Each number is 128 + 24 x the weight over its row's rms, rounded and kept within 0 to 255. Layers, rows and columns count from 0. The size above them is the row's rms in percent of the matrix's.

# layer 5 MLP up, 448x128, rms 0.126, rows 331-383, columns 64-127
size [ 99  87 103 110  96 104  93 101 103  87  93 102 101  90  97  92  99 110  95 100 102  94 101 110 103  87 105 105 100  92  94  95  89 100  78 101  99 112 112 101  90 112 106 103  94  99  97 111 110 102 106  94 100]
[[108 158 143 120 119 154 122 172 132  82 126 148  58 134 118 104 118 157 137 166 167 139 164 122 119 117 126 128 103 154  96 133 105 106 108 143 105 118 153 105  96 100  96  72 103 128 100 168 136 145 155  84 144  62  99 126 194 139 113 113 123 142  92 148]
 [128 135 149 138 147 121 143 142 174 104 135 100 127 134 120  89 125 113 163 126 116 125 156 174 124 157 164 152 162 129 136 117  86 148 110 100 184 154 169 104  92 196 117 110 122 140  97 157 154 136 112 144 115 127 133 161 187 132 118 128 154  93 114 128]
 [ 78 108 167 186 135 137 147 134 109 147 113  79 107 117 116 119 134 135  75 142 116  86 119 124 158 111 132 129 147 118 148 131 120 159 125 117 139 109 129 183 114 114 145 161 153 130 134 121 160  99 150  98  89  86 112 157 117  97 102 139 148 119  86 122]
 [111  67 137 153 136 118  96 152 122 140 124 111 163 146 130 131 130 133 121  86  97 109  96 103 115 159 157 103 153 124 128 109 152 136 128 141 169 133 110 126 124 127 148 118 111 143 164 149  79 119  97  82 104 171 179 151 119 143 156 135 102 131  89 152]
 [132 146 117 150 104 117 181 130 117 181 131 111 114 129 129 141 123 136 165 100  98 138 147 125 112 110  38 165 110 123 142 152 151 148 135 130 121 103 170 125  69 111 131 113 131 146 139 160 163 112 135 151 133 114 121 125  90 145 151  86  86  89 135 147]
 [172 141 159 108 107 138 129 107 131 109 130 102 128 127 141 105 115 150 155 129 114 151 128 109  73 122  94 142 143 147 134  96 142 149 114  94 111 121  64 135 131 119 144 122 142  86 160 140 133 160 102 118 145 112 103 108 100 148  53 138 158 110  76 147]
 [124 154 118 113 116 124 155  87 100 115  97 108 110 122  98  91 128 144 111 116 111 148 135 127 133 115 132 122 133 111 128  66 112  84 109 130 112 174 122 137 139 172 158 172 175 144 130 137 134 128 133  99 159 102 155 121  87 108 144  86 137 138 144  92]
 [ 76 132 105 188 157 158  82 196 156 107 137 127  82 109 121 128  98 127  93 114 182 108  85  80  75 116 121 136  92  82  95 109 127 131 107  82 145  94 131 119 137 124 121 127 132 114 113 120 106 165 110 133 129 155 133 139 144 104 154 122  92 117 146 125]
 [127 103 108 115  66 113 157 126 123 104 124 119  67 128 135 135 102 155 121 154 144 123 127 102  89 112 131 156 115 132 109 131 149 150 134  74 126 161 164 137 101 109 104 166 133  88 142 140 156 140 147  76 190 125 112 119 105  96 131 125 135 151 106 123]
 [118 140 141 139 146 148  88 145 132 108 149 102  84 170 128  90 120 119 112 106 123 109  87 113 120 123 168 135 130 104  99 148 126 139 102 130 130 109 140 148  97 147 143  76 102 122 121 109 149  82 129 115 154 159 148 126 121 143 113 116 155 103 117 115]
 [147 176 115 133 122 136 144 136 112 134 121 136 123 178  91 138 170 106 118 139 185 142 127 123 110  98 140  96 115 103 142 132 131 203  91 148  79 117 124 146 150 107 131 116 104  98 101 114 139  93 141 109 127 127 117 164 156 142 120 125 116 124 125 101]
 [124 106 114 127 103 152 154 110 167 145 130 144 120 144 117 130 137 134  98 140 143 129 160 146 135 141  99 135 108 125  67 161 135 148 102 162 146 138 160 111 124 149 172 143 110 184 120 156 129 117 183 130 112 136 101 153 122 144 144 120 187 128 143 119]
 [108 100 139  87 158 128 154 195 118 164 122 124 130  66 127 126 118 128  86 133 127 142 167 126 174 136 133 147 131 147 112  91 129 121 146 139 153 118 119 109 163 122 159 115  98 114 164 178 108  91  97 129 150 129 148 108 111 147 171 111 134 132 146 147]
 [122 152 117 109 115 120 180 153 127 186  95  82 139  92 142 136 136 116 126 138 135 161 125 134  98 189 121 112 146 143  92 130 139 139 109 102 101 193 110 117 140 114 149 159 116 176 117 101 129 110 110 143 107 151  99 154 145 136 197 109 112 106 137 118]
 [129  91  68 137 120 101 169 139 107 117 131  74 150 116 106  85 120 105 109 110 103 122 110 125 134 143 153 130 148  89 208 155 126 117 140 159 109 131 104 155  99 127 136 123 128 116 102 131 132 147 161 125 127 120 178 113 117  94  90 133 123 163 104 112]
 [124 109 100 160  76 138 119 154  94 106 155 120  90 118 124 113 120 129 107 144 142  88 104 113 103 126 123 108 117 120 137 120 130 164 108  96 121 137 119 109  93 114 138  52 167 116 148 103 111 117 134 157 154  98 107 151 127  98 171 106 120 106 134 114]
 [104 121 148 161 154 128 159 110 138 115 144 137 114 101 175 137  90 117  92 120 120 182 156 136 119 134 136 151 120 120  98 154 152 131  91 129 142 135  96 119  93 119 109  79 101 103 114 174 105 133 127 155 146 116 114 119 105 156 119 119 105 154 122 120]
 [132  86 114 120 152  83 126 157 137 152 130 119  96 140  88 121 174 111 114 133 145 137 160 141 121 109  97 111 107 102 106  83 159 131 108 142 133 135  91 138 107  98 142 127 136 120 131 149  60 121 126 106 133 125 117 143 149  75 104 152 123 138 105 170]
 [108  80 139 129 121  65 144 117 124 133 147 112 117 125 127 171 131 100 115 118 180 135 116 107  94 162  99 149 155 177 175 117 136 112 116  80 169 110 131  89 165 133  98 125 150 131 120 113 164 151 183 127 123 133 123 111  84 105 126 139 155  71 146  82]
 [ 89 131 120 142 140 110 127 120 107 137 100 138 114  97 170 102 142 145 139 138 134 130 139 173 177 147 128 115 140  90 138 145  90 161 143 127 100 124 183 111  98 123 167 157 116 124 119 138 114 141 150 109 114 122  99 153 139 116 134 154 118  89  90 160]
 [108 106  99 166  89 103 123  79 138 153 129 128 132 145 141 126  76 135 148 119 115 122 109 162 156 103 150 161 154 141 118 105 143 177 157 145 166 149  69 150 146 149 125 130 139 108 106 107 128 131 132  90 125 107 122 146 159 140 118 123 136 150 129 115]
 [129 129 176 156 125 116 149 126 126 146 150 119 148 109 164 116 123 120 135 147 123 156  88  87 144 118 147 113 153 137 135 113 124 136 165 131 121 134 126 133  80 172 124 107 134 103 135  90 118 101  78 139 116 132 114 156 155 101 123 164  70  92 143 107]
 [181 109 132 103 130 132 129 136 120 143  89 129  77 141 113 138 115 131 162 144 137 173  84 138 121 147 117 103 116 106 124 159 156 161 138 126 171 136 150 142 151 118 140 135 132  71 110 168 157  67 130 133 108  95 147 127 120 155 125 116 139 153 133 124]
 [105 121 106 120 130  85 146 156 117 125 106 109 132 116 129 117 144  78 127 133 110  92  89 112  84 113 135 101 118  84 134  93  92 163 163 116 131 145 147 116 103 155  96 134 127  96 122 117 142 118 112 115 155  69 140 107 105 134 146 129 144 105 128 127]
 [ 95 137 107 152 167 128 113 143 174 144 131 104 129 134 122 172 130 150 147 132 129  92 137 148 148 156 144 125 120  96 105 151 137 120 104 124 110 161  54 107 127 163 142 128 119 155 118 105 113 128 147 128 132 120 173 147 177 146 146 120 142 108 128 128]
 [141 166 139 117 123 146 130  73 111 123 125  85 162 110 144 170 152 132 166 180 103 141 134  90 103 129 121 140 140 145 145 139 145 110 137 111 127 119 145  79 134 123 110  96 154 115 148 108 129 127 129 119 113 136 162 115 172 116 105 141 113 113 111  87]
 [122 132 106  98 150  73 101  93 118 122 123 108 155  91 165 160  96 157 124  95 141  83  90 127 147 136 130 121 123  96 123 168 153 148 133 173 149  91 159 139 119 134  88 129 119 124  77 117 115 166 118 114 148 126 162 158 142 165 113 114 116 135  85 105]
 [125  90 119 135 100  67 103 135 151 130 130 123  88 158 128 132 129 123 182 186 105  88 130 116 149 153 157 123 122 113 131 156 141 136 109 168 165 125 162 105 125 132 143 125  78 165  76 129 148 108 128 135 116 126 120 128 100 143 139 112 119 127 126 161]
 [154 139 102  80 112 122 163 136 125 150 102 152 142 142 105 121 114 144 138 110 114 213 151 147 143 133 109 118 118  89 111 111 120 148 123 118 122 207 120 126 145 124 130 124 110 148 142 122 101 110 120 132 109 126 163 159 102 149 146 115 150 130 139 147]
 [152 119 176 120 150 117 143 183 122 149 137 113  99 163 129 132 126  78 120 145 131 123 116  85 107 151 139 135 151 128 108 138 100 141  73 127 110 175 112 115 122 127 147 144 159 126 154  80 124  64 128 146 107 116 143 148 129 111 153 147 124 134 136 117]
 [114 113 129 124 146 175 130 124 142 130 123 112 131 140 155 160  99 116 144 115 104 118 121 100 101 117 126 126 144 143 129  79 156 140 150 148 176 139 113  93 129 150 103 102  87 132 101 117 121  83 124 170  85 158 148 139 179 152 127 135 122 120 145 108]
 [136 114 112 133 125 127 146 167  55  92 149 103 126 129 108 145 111 128 127 107 169 162  86 107 127 136  63 155 120 112 147  82  98 127 129 106 116 127 134 125 140 187 105 147 118 138 111 134 134 135 122 142 122 132 143  99 166 102  81 128 130 176 112 174]
 [148 102 106 102  98 130 123 113  92 143 118 149 114 169  93 107 109 153 140 169 142 146 133 106 143 152 159 141 129 144 112 105 130 153 153 160 122  91 122 169 153 105 163 142 122 114 137 108  99 141 108 121 123 173 150 159 159 136 183 132 170 104 121 120]
 [119 146 124  90 144  86 131 115 119  86 133 143 171 116 141 131 147 134 162 150 109 153 147 115  84 143 177  76 109 133 101 148  99 123  78 151 107 126 114 141 102 151 107 129  96 205 134 129 112 102 110 170 110 177 135 151 149  97 128 135 136 167 151 116]
 [124 165 155 132 126 119 139 107 166 126 166 132 111  77 115 166 108 140 130 142 152 131 151 118 106 148 127 131 115 141 132 129 133 151 149  77  89 151 148 120 147 105 131 105 118  71 104 148 121 135 100 125 160 112 146 120 133 145 148  68 100 124 125  96]
 [119 144  94  89 114 157 164 142 120 102 146 119 103 168 133 119 110 124 155 165 142 112 146 167  90 134 153 109 114 126 107 121 104 147  97 122 187 180 124 107 157  84 192  99 142  99 137 182 125 137 134 117 116 132 136 115 133 108 148 113 142 142 117 126]
 [138 135  80 133 127  89 157 120 139 135 107  95 149  97 121 139 111 150 118 140  98 163 160  67 177 111 124 133 145 115 165 163 136 131 125 143 150 120 140 153  85 140 160 156 144 148 118  91 140 131 128 116 123  92 133 123 116 156 107  92 115 155 165 112]
 [ 96  97 106 110  99 147 179 145 146 102 137 134 123 137 130 150 157 139  97 143 134 154  92 116 113 141 148 126  92 142  98 134 121 120 154 133 151 147 152  65 132 141 150 113 119 154  78 184 149 140 118 156 135 122 172 123  86  94 128 102 146 143 107 154]
 [ 98  85 143 156 112  93 167  94 185 123 157 139  76  96 153 166 139 147  77 119 100 121 122 112 174 134 152 153 135 145 154 111 105 130 102 106 160 115 161 160 170 113 138 107 126 108 162 163 125 158 145 149 151 105 138  91 131  94 110 113 138 156 142 124]
 [195 185 126 123 111 108 130 113 133  76 125 132 104 145 106 134  99 151  77 122 152 134 100 151 132 138  83  82  99 140 169 105 126 152 152 108 168 153 128 120  80 152 162 123 145 114 126 113 123 124 138 110 115 140 126 129 194 147 109 140 133 119 122 118]
 [122 151 118 112 140 144  77 128 115 142  87 122 115 153 127 131 152 108 170 142 162 159  92 132 119 130 142 165 148 123 162 145 124  95 109 153  95 133 162 123 112 124 120 138 107 156 135 170 111 157 114 116 144 154 137  91 148 114 146 120  91 106 160 152]
 [ 89 143 143 128  98 123 161 147 145 173 121 124 147 143 136 155  98 139 132 122 125 125 113 109 133 193 164 110  97 129 114 119 159 132  91 118 180 106 141 106 103 151 135 159 164 131 139 155 119 107 114  89 140 111 122 116 140 131  97 162 107 114 127 143]
 [117 113 148  91 123 166 137 132 115 114 138 103 135 119 136 134 108 159 133 104 168 158 123 147 173 132 114 133 110 152 132 109 114 136 114 135 138 129 128 146 114 104  93 152 169  99  95 168 183 135 125  73 180 130 166 121 132 172 134 144 158 146 103  39]
 [142 123 152 132 120 128 102  93 171 114 136 128 113 141 116 148 111 160 115 107 118 124 150 110 149 166 109 141 134  72 160 125 161 109  77  82  89  78 156 150 119 121 123 134 139 126 156 147 132 107 100 149 103 151 124 159 154 124 163 110 107 100 132 146]
 [103 166 123 138  98 113 132 136 132  63 122 102 105 132 176 173  96 101 123 119 155 111 124 129 133 127 150 126 121 110 129 135 144 100 134 117 142 143 152 181 114 165 125 137 108 125 112 165 138 176 112 153 174 103 114 151 166 130 172 137 146 162 147 120]
 [ 90 170 116 155 143 115 119  99  70 162 129  72 128 133 152 147  94  65 142 123 153  85 108  89 146  94 165  96 141  98 101  75 134 148 102 159 139 113 138 123 110 169 135 154 165 137 101 156 162 111 124  84  89 143 117 140 138  89 118 124 100 143 138 113]
 [145 148 106 134 153 134 141 125 132 149 103 105 116 136 128 138 182 118 102 138 137 140 126  78 158 142  85 106 116 123 183 116 141 158 129 114 135 109 130 165 100 115 128 174 132 143 126 134 101 110  96 135 156 153 150 117  99 113 155 129  98 149 144 167]
 [ 95 140  87 111  96 101 120 159 167 141 144 121 132 163 125 116 145 121 101  82 132 111 135 194 127 121 141 126 146 115 109 125 111 160  87 145 143 138 163  90 114 115  93 131 164 145 114 103 142 106 130 136 144 130 116 132 134 109 134  87  53 135 141 170]
 [ 88 108 127  87 137 124 162 125  96 101 105 116 161 151 131 129 117 137 132 119 136 125  78 116 145 148 145 141 154 124 166 163 144 143 115 147 157  77 128 129 137 126 114 124 137 117 160  65 115  88 126 143  98  94 136 113 155  90 138 113 119 100 142 153]
 [ 82 144 125  68 155 141 130 105 150 118  91 117 113 108 116 136 143  92 168  80 144 107 136 152 106 128 156 107 118  88 134 139 127 103  76 118 104 124 125 179 168 110 118 130 145 149 140 127  97 134 154 100 119 124 146 116 178 161 128 136 110 115 134  62]
 [149 144  88 124 118 156 102 150 123 138 111 115 118 115 118 138 153 135 163 142 135 175 134 146 145 151 133 123 125 175 148  97 118 113 154 124 104 117 108  92 124 125 121 118 133 155 171 144  63 112 205 184 138 126 141 154 136 120 103 107 110 141 107  88]
 [123  98 138 103 119 120 171 139 123 147 130  75  96 120 127 133 176 140 124 127 106 116 136 163 145 115 165 103  94 114 126 118 120 165 128 128 128 125 129 116 121  96 100 148  75 122 124 130  75 103 155 132 175 140 147 120 102  89 137  92 102 147 123 113]
 [ 98 124 136 124  85 128 149 166 136 127 103 141 128 123 122 138  84 129 132 135 106 164 131 179 107 118 128 145 115 138 107 112 112 135 159 133  55 133 124 103 134 131 137 145 142 163  80 115  79 160 151 154 101 124  96  80 121 130 118 173  71 115 104 145]]
# layer 5 MLP down (transposed), 448x128, rms 0.121, rows 331-382, columns 64-127
size [101  80  86 110 102 110 102 100 101  96 104  98 105  89  98  96 107  90  97 105 107  81 104  99 116  83 103 105 107  96  94 106  88  87  88 106  94 110 100  97  86  98 102 104  99  92  91 110 108  96 109 101]
[[141 137 160  95 135  99 132 136  96 163 119 116 108 143 120 116 151 148 115 134 179 137 127 134 139 153 149 126 157 170  96 146 137 129 101 142 142 149 121 127  71 144 112 108 126  88 103 147 113 141 115  74 145 129 113 108  81 158  82 139 161  89 161 112]
 [118 103 141 121 145 120 165 130 129 124 161 153 151 132 151 139 112 157 103 117 128 125 155 147 168 104 156 105 131 131 107  82 156  80 140 140 107  70 156 121 171 145 198 156 140 106 160 163 126 153 106 125 148 123 174 121 125  99 138 134 142 119 106 155]
 [ 94  98 102 115  90 101 127 117 103 142  90  94 126 123 133  85 119 112 123 129 112 135 126 155 157 164 149 104 139 132  93 119 128 155 159 120 121 133 129 127 159 100 127  96 139 139 140  91 155 114 189 149  97 134 105 102 136  75 144 131 118 111 150 130]
 [166 126 150 114 111  92 164 136 200 131 169 131  95 149 112 109 145 121 131 107 152 138 165 118 134  94 140  87 121  75 149 145 178 125 103 126 122 172 134 110  86 110 129 109 133  74 107 135 133 108 160 151 113 141 138  96 138 154 157 143 140 131 152  88]
 [135 151  95 110 147  97 109 125 108 118 100 113 138 135 142 115 113  96 140 157 136  98 127 137 121 148 115 106  91 125  87 126  85 158 132 149 140 151 187 140 120 132 151 136 152 113 100 111 144 172  94 147 115  95 136 113 133 129 144  82 111  99 147 137]
 [170 158 114 173 115 107  70 112 108 160 114 100 124 138  97  98 125 134 144 132 141 117 100  69 129 134 116 133 146 142 103 194 109 100 132 100 148 146 155 124 125 136 123 136 143  98 156 101  96 147 123 134  73 125 127 153 126 128 123 115 168 155 131 137]
 [179 128 142 123 180 133 122 101 130 123  44 127 105  99 184  71 126 140 172 134 155 106 126 122 110 139 119 170 131 177 137 123 143 159 112 112  96 128 135 109 109 123  94 162  92 150 118  96 132 150 128 135 108 133 128 112 144 121 104 124 129 142 128 132]
 [133 141 114 101 109 160  98  97 124 145 117 128 138 117 141 121 151  75 126 125  90 134 129 100 137  93 127  99 129 114 157  99 158 100 153 115 128 144 125 136  94  86 139 153 122 155 130 130 145 116 128 186 111 126 161 124 132 101 142 166 135 168 125  96]
 [112 104 139 166 122  94 102 140 139 117 174 119 140 153 151 143 143  82 119 109 121 104  96 105 129 151 160 153 139 105 134 132 133 164 165 108 113 118 157 147 125 116 167 158 128  99 114 153  97 125 154 111 136 103  93 139 132 120 156 118 149 131 111 119]
 [109 126 129 171 143 167 101 148 122 118 111 108  73 158 116  96 125 115 101 122 130 155 162 151 154 121 116 119 129 111  73 142 185 135 175 102 115 104 161 124 167 117 135 121  94  81 123 109 148 135 140 146 156 128 103 112 132 128 131 143  99 130  94 126]
 [119 111 134 147 102  98 118 170 138 161  83 127 106 134 109 155 167 136 123 161 112 123 127 122 102  96  76 144 149 181 138 124 139  86 113 152 102 150 152 125 128 136 133 130 103 153 108 152 151 150 128 142 135 128 124 149 121 147 107 153 143 132 138 174]
 [131 137 165 141 122 158 146  77 134  98 157 181 136  83  89 132 116 122 109 121 162 135 135 143 175  98 140 147 145 133 155 127 139 121 171 143 121 127 134 100 120 139 125 103 133 147 125 143 118 133 148 134 186 149 127  86 148 126 149 110 136 147 109  80]
 [141 101 148 144 111 125 153 127 114  88 116 133 121 124 171 117 139 115 133  93 156 113 106 127 144 145 109 168 128 114 108 160 136 151 122 131 135 130  99 101 120 152 141 148 174 131 153 120 133 156 125 111 136 152  98 127 146  77 101 150 148 141 207 127]
 [ 95 120 151 131 129 134 140  84 130 141 120 122 131 114 109 112 154 146 138 125 106 100 128 163 156 132 126 114 113 134 156 138 112 158 150 150 129 123 153 104 145 144 130 179 153 132 178 113 111 133 137 175  87 150 149 101 152 135 121 111  96 132 130  80]
 [112  88 170 140 106 147  89 169 111 105 176 128 113 152 112 127 121 156 151 130 156 129 131 133 134 146 125 124 157 150 134 152 134 157  76 145 127 111 145 119 113 112 125  88 149 136 129 161 139  99 176  97 138 105  77 105 136  79 108 138 147 153  89 105]
 [141 128  95 126 113 125 107 103  84 136  92 129 124 141 123  90 155 123 125 140 117 144 107 120 139 162 113 132 108 113 121 131 154 141 112 129 129 131 138 170 118 149 128 179 152 150 126  94 104 122 132 134 155 137 113 124 150 174  81 163 150  91 155  95]
 [115 121 128 162 155 122 116  88 139 159 134 122 125 152 157 146  94 146 176  58 105 120 128 159 131 116 146 177 126 131  87  92 199 115 114 154 159 100 121 125 147 103 138 131 103 168 144 101 103 131 131 165  93 154 147 112 105 104 104 107 115  86 128  94]
 [114 141 116 100  95 136 122 116 157 112 126 134 145  96 134 163 165 140 110 143  82 175 155  86 145 136 137 112 115 118 107 144 132 151 136 100 107 149  91 126 103 154 123 140 133 136 150 129 114 183  93 150 130 106 134 115 165 106 140 157 162 181 115 108]
 [153  98  88 136 116 179 135 107 155 182  94 181 162 121 159 126 130 159  87 117 113 120 121 110 154 115 119 122  99  98 155 141 156 144 151 197 110 152 136 116 112 113 129 137 116  91 115 115 143 127 114 144 125 146 144 108  90 126 158 124 117 146 115 141]
 [118  89 142 139 121 124  83 156  85  95 150 111 171 136 132 167 142 123 151 112 134 144 127 123 139 154 164  63 154 178 161 140 119 107 111 138 128 103 123 153 134 143 134  95 131 110 142  98 110 116 167  89 136 131 123  98 134 162  82  97 154 118 173  95]
 [ 80 101 141 111 110 134 156 117 133 114 136  78 158 155 119 160 109 144 129 113  94 162 189 103 130 136 149 108 147 147 170 117 127  59 152 127 128 164 130 148 169 143 150 145 103 131 152 131  83 124 131 120 161  75 141 123 134 107 138 136 123 131 134 105]
 [116 122 113 124 135 177 159 133 126 120 115 141 148 127 124  93 151 181 101 113 113 133 122 120  77 141 119 140 146 104 115 118 115 135 103  87 108 129 133 126 164 108 100 112 106  92 153 101 113  75 120 142 110 135 147 148 122 113 135 140  88 102 116 141]
 [107 144 109 109 143 158 100 147 110 148 144 192 140  96 149 121 119  89 155 121 146 123 138 144 114 110 138 126 148 154 143 128 145 153 123  63  98 105 153 141 112 102 101  81 133 110 141  88 112 127 101  69 127 147 150 131 148 117 128 105 137 122 125 106]
 [ 97 134 119  93 132 141 168 172 162 120 103 136 129 132 177 133 131 150  95 121 126 158 118 120 154 124 163 205 116 121 150  89 109 117 103 108 165 143 107 165 190 139 122 144 150  92 111 130 114 121 154  86 132 149 123 134 140 135 124 138 118 143  98  93]
 [145 140 145 120  99 149 105 177 110 166 117 137  99 105 107 121 170 127 121 141 139  75 146 158 142 154 164 139 120 159 118 158 113 136 107 107  91  82 158 122 139 139 120 130  76 168 159 150 136 114 117 121 144 116 130  99 163 123 127 164 149 147 154 154]
 [ 81 101 134  93 142 131 138 113 149 119 126  96 133  95 150  97 126 118 102 116  77 112  76  87 125 126  83 166 159 107 159  83 131  75 104 161 133 126  91 141  91 135 137 141 130 122 190 167 139 150 156 102 117 113 119 136 151 143 154 118  98 121 197 143]
 [143 140 124 108 116 128  84 149 129 141  99 181 101 101 111 122  87 129 156 175 132 174 142  80 173  87 122 144 135 135 125 162 141 158 141 121 109 133 131 105 107 122 124 145 102 141 118 122 164 129 114 128 109 155 185 110 143 133 110 138 143 121 148 150]
 [124 183 133 141 113 131 162 132 112  90 173 103 106 134 118 146 140 133  81 154 110  85 140 147 141 150 120  82 108 104 143 171 111 130  94 137 128 124 116 137 168 118 137 111  55 136 137 109 122 164 101 108 144 126 139 108 149 128 125 125 141 161 141 114]
 [120  96 156 127 142 155 111 123 152  93 140 135 121 119 154 167 125 127 102 142 110 154 149  85 126 129 119 114 127 194 149 144 139 107 126 114 140  90  95 128 145 121 165 108 154 105 121 108 141 123 126 102 140 108 114 127 158  65  63 103 160 173 156 125]
 [149 128 164 130 170 108 184 162  90 143 126 157 131 131 132 113 136  81 105 127 130 122 156 139 105 167 130 107 151 110 119 119 149 158 150 156 144 100 161 161 151 104  83 137 143 117 103 128 121 148 113 129 122 174  83 123 160 106 137 118 169 145 153 156]
 [111 128 102 160 120  88 151 164 161 121 185 137 105 131 192 122 166 121 127 120  95 103 109 152 157  76 154 163 158 114 123 101 148  93 101 133 105 146  99 143 157 181 115 138 124 126 110 171 108 118 148 120 180 123 139 128 115 136 103 128 158 152 115 148]
 [122 125 137 110 152 130  63 110 143 139  99 143 138 139 107 124 147 144 166 133 126 134 147  86 108 125 134 190 161 145 186 141 157 124 103 152 130 155 129 128 111 129 123 116 106 156 190 137 138 141 116 152 104 133 126 122 128  93 159 142 130 125 113  99]
 [154 161 147 122 146 125 122 156 119 104 136 135 106 152 119 127  95 144 132 130 143  88 115 115 161 136 104 136 162 116 115  94 168  95 108 167 171 154 141 136 131 124 103  93 153 112 159 125 169 134 131 124 145  67 159 136 171 108 114 150 123 152 155 155]
 [121 104  92 147 140 132 149 118 128 126 108 103  80 108 121 197  81 162  80 157 137 142 138 123 164 113 151 112 114 136 117 151 117 171 134 127 111 125 125 146 137 115 123 125 145 117 116 120 128 103 129  72 137 112 133 124  84 145 120 147 115 139 114 116]
 [114 155 128 141 121  91  95 110  93 155 111 130 115 155 120 104 117 133 120 104 144 134 107 116 131 131 126 101 107 122  96 185 143 131 142 130 146 136 122 136 125 132 135 117 113 189 148 144  99 154 158  92 139 131  65  77  99 132 112 132 100 116 163 103]
 [135 152  87 106 149 137 136 125 140 171 117 144 136  98 144  93 110 119 124 168 116 128 143 146 169 104  97 124 126  82 117 121  97  65 101 137 134 145 111 113 103 139 146 116 136 114 105 159 117 136 140 139 105 121 137 157 105  95 145 142 148  95 101  92]
 [122 149 132 134 112 146  96 157 126 165 130 140 160 139 116  66 176  99 109 111 125 172 106 104 133 152 148 137 123 137 121  77 145 140 126  98 153 155  86 118 120 117 102  98 151 171 178 159 163 104  94 138 126 121 142 135  88 138 117 139 113 133 159 125]
 [120 127 135 108 169 122 123 118 160 113 153 156 114 125 120 142 165 135  97 165 156 132 116  88 136 130  94 119 178 112 131 147 144 135 126 141 144 114 146 138 120 148 192  88 137  96  97 122  90 135 177 132 149 144 137 138 143  99  87 133  86 146 108 151]
 [173 120 122 168 119 156 131  95 112 162 127 171  69 112 140 119  97 105 114 128 104 114 116  96 142 139  94 135 125 122 115 129 112 154 107 131 148  86 130 132 160 157 108 143 106 131 161 139 105 139 118 164 165 124 113 114 140 153  99 157  93 127 156 104]
 [109 153 118 122 122 147 139 165 110 167 101 130 113 111 140 143 111 125  96 141  92 173 154 135 107 155  87 113 100  80 153 163 134 144 111 141 140 108 113 129 123 104 121 129 132 118 129 150  94 145 129 142 153 130 117 177 127 198 158 128 109 157 152 118]
 [131  89 153 118 118 105 155 139 112 156 155 174 152 144 110 130 138 118 162 148 131 115 191  70 146 148 140  65 133 115 139 133 126 117 128 104 121 115 134 146 120 105 112 150  97 135 126 123 133 152 112 121 112 124 148 145  70 132 123 126  96 123 133 139]
 [129  87 131 161 124 171 130 103 132 112 131 175 152 149 118 123 144 131 152 144 114 111 109 158 141 139 191  91 124 134 121 116 139 112 150 154 142 136 119 145 153 120 148 104 133 117 101 150  94 137 134  96 142 137 150 112 182 139 137 119  87 122 150 144]
 [116 103 131  91 162 168 116 118 146 143 139 109 117  94 127 115 139 137 111 165 108 132 129 108 106 104 147 115 121 120 129 135 120 137 148 148 137 150 104 160 131 136 146 146 142  92 147 173 130 107 142 128 103 105 142 145 144 149 117 129 136 160 177 134]
 [126 152 153 160 107 126 100 147 151  90 114 162 108 124 110 124 127  96 125  87 135 108 154 135 144  96 129 134 107 155 139 105 113 156 159  81 145 184 124 179 109 140 140 115 116 117 130 166 136 125 139 120 117 129 163 110 155 144 115 144 144 106 130 141]
 [174 103 159 111 114 135 155 162  94 168 128 140 155 137 163 126 143 163 116 141 125 113 154 161 142  88 146 130 179 119 107 106 147 114  85 139 109  99 151 123 155  72 135 131 126 143 117 144  95 117 123 178 116 158 117 164 111 164 179 135 133 126 147 138]
 [116 106 104 157 110 122 114 117 106 128 107 124 116 111 116  89 150  98 135 106 122 172  94 103 131 107 145 135 111 131 170 133 113 160 118 118 151 157 128 137 137 116  96 143 191 118 141 109 177 144 108 130  94  97 120 132  89 100 104  95 158 164 152  96]
 [121 116  99 110 153 166 143 137  99 169 113 153 166 138 130 142  98 165 175 132 120 125 160 133 155 133 174 141 124 140 103 130 134 134 120 148 140 107  56 125 122 169 127 143 125 118 162 156 138  89  98  96 132 105 113 134 132 106 126 113 121 132 125 133]
 [143 135 140 114  91 150 131 104 169 127 157 124 151 161  89 143 129 147 130 132 133 139 165  81 111 125  93 182 127  85  79 133 109 113 124 145 114 153 129 124 147 132 166 183 143  97 131 136 139  79 150 110 115 125 109 132 128 144 153 135 135 124 136 104]
 [147 148 123 114 133 145 116 114 100 182 125 110 183 103 115  89 124 175 129 127 133 139  99 175  81 147  99 128 103 105 119 116 142 135  89 119 162 109 133  66 137 124 153 133 101 112 138 108  86 119  81 120 133 144 142 134 135 142 136  92 118 102 128 124]
 [ 94 112 159 117 141 114 180 130 122  88  95 138 158 110 137 150 101 134 102 121 128 139 122 119 130 106 128  99 156 100 101  67  89 160 116 126 144  77 136 147 159 153 156 147 160  85 120 143 138 137 115  82 124 132 144  94 171  80 141 129 160 143 147 148]
 [162 176 114 132 139 138 122 129 135 110 106 156 179 133 116 144 139 141 135 106 144 129 103  81 145 105 117 161 163 157 161 160 148 140 105 112 115 165 147 128 139 129 152  98 110 116  67 150 129 134 102 120  94 143 129 111 157 125 124 156 133 102 124 104]
 [153 156 103 172 150 133  69 164 161 167 137 180 189 122 146 129 132 119 148  94  97 137 147 141 102 101 123 148  99 159 136 142 138 102 118 103 136 141 119 127 104 118 124  62 126 120 150 148 123  89 134  90 170 124 104 139  83 170 124 156 152 112 115 148]]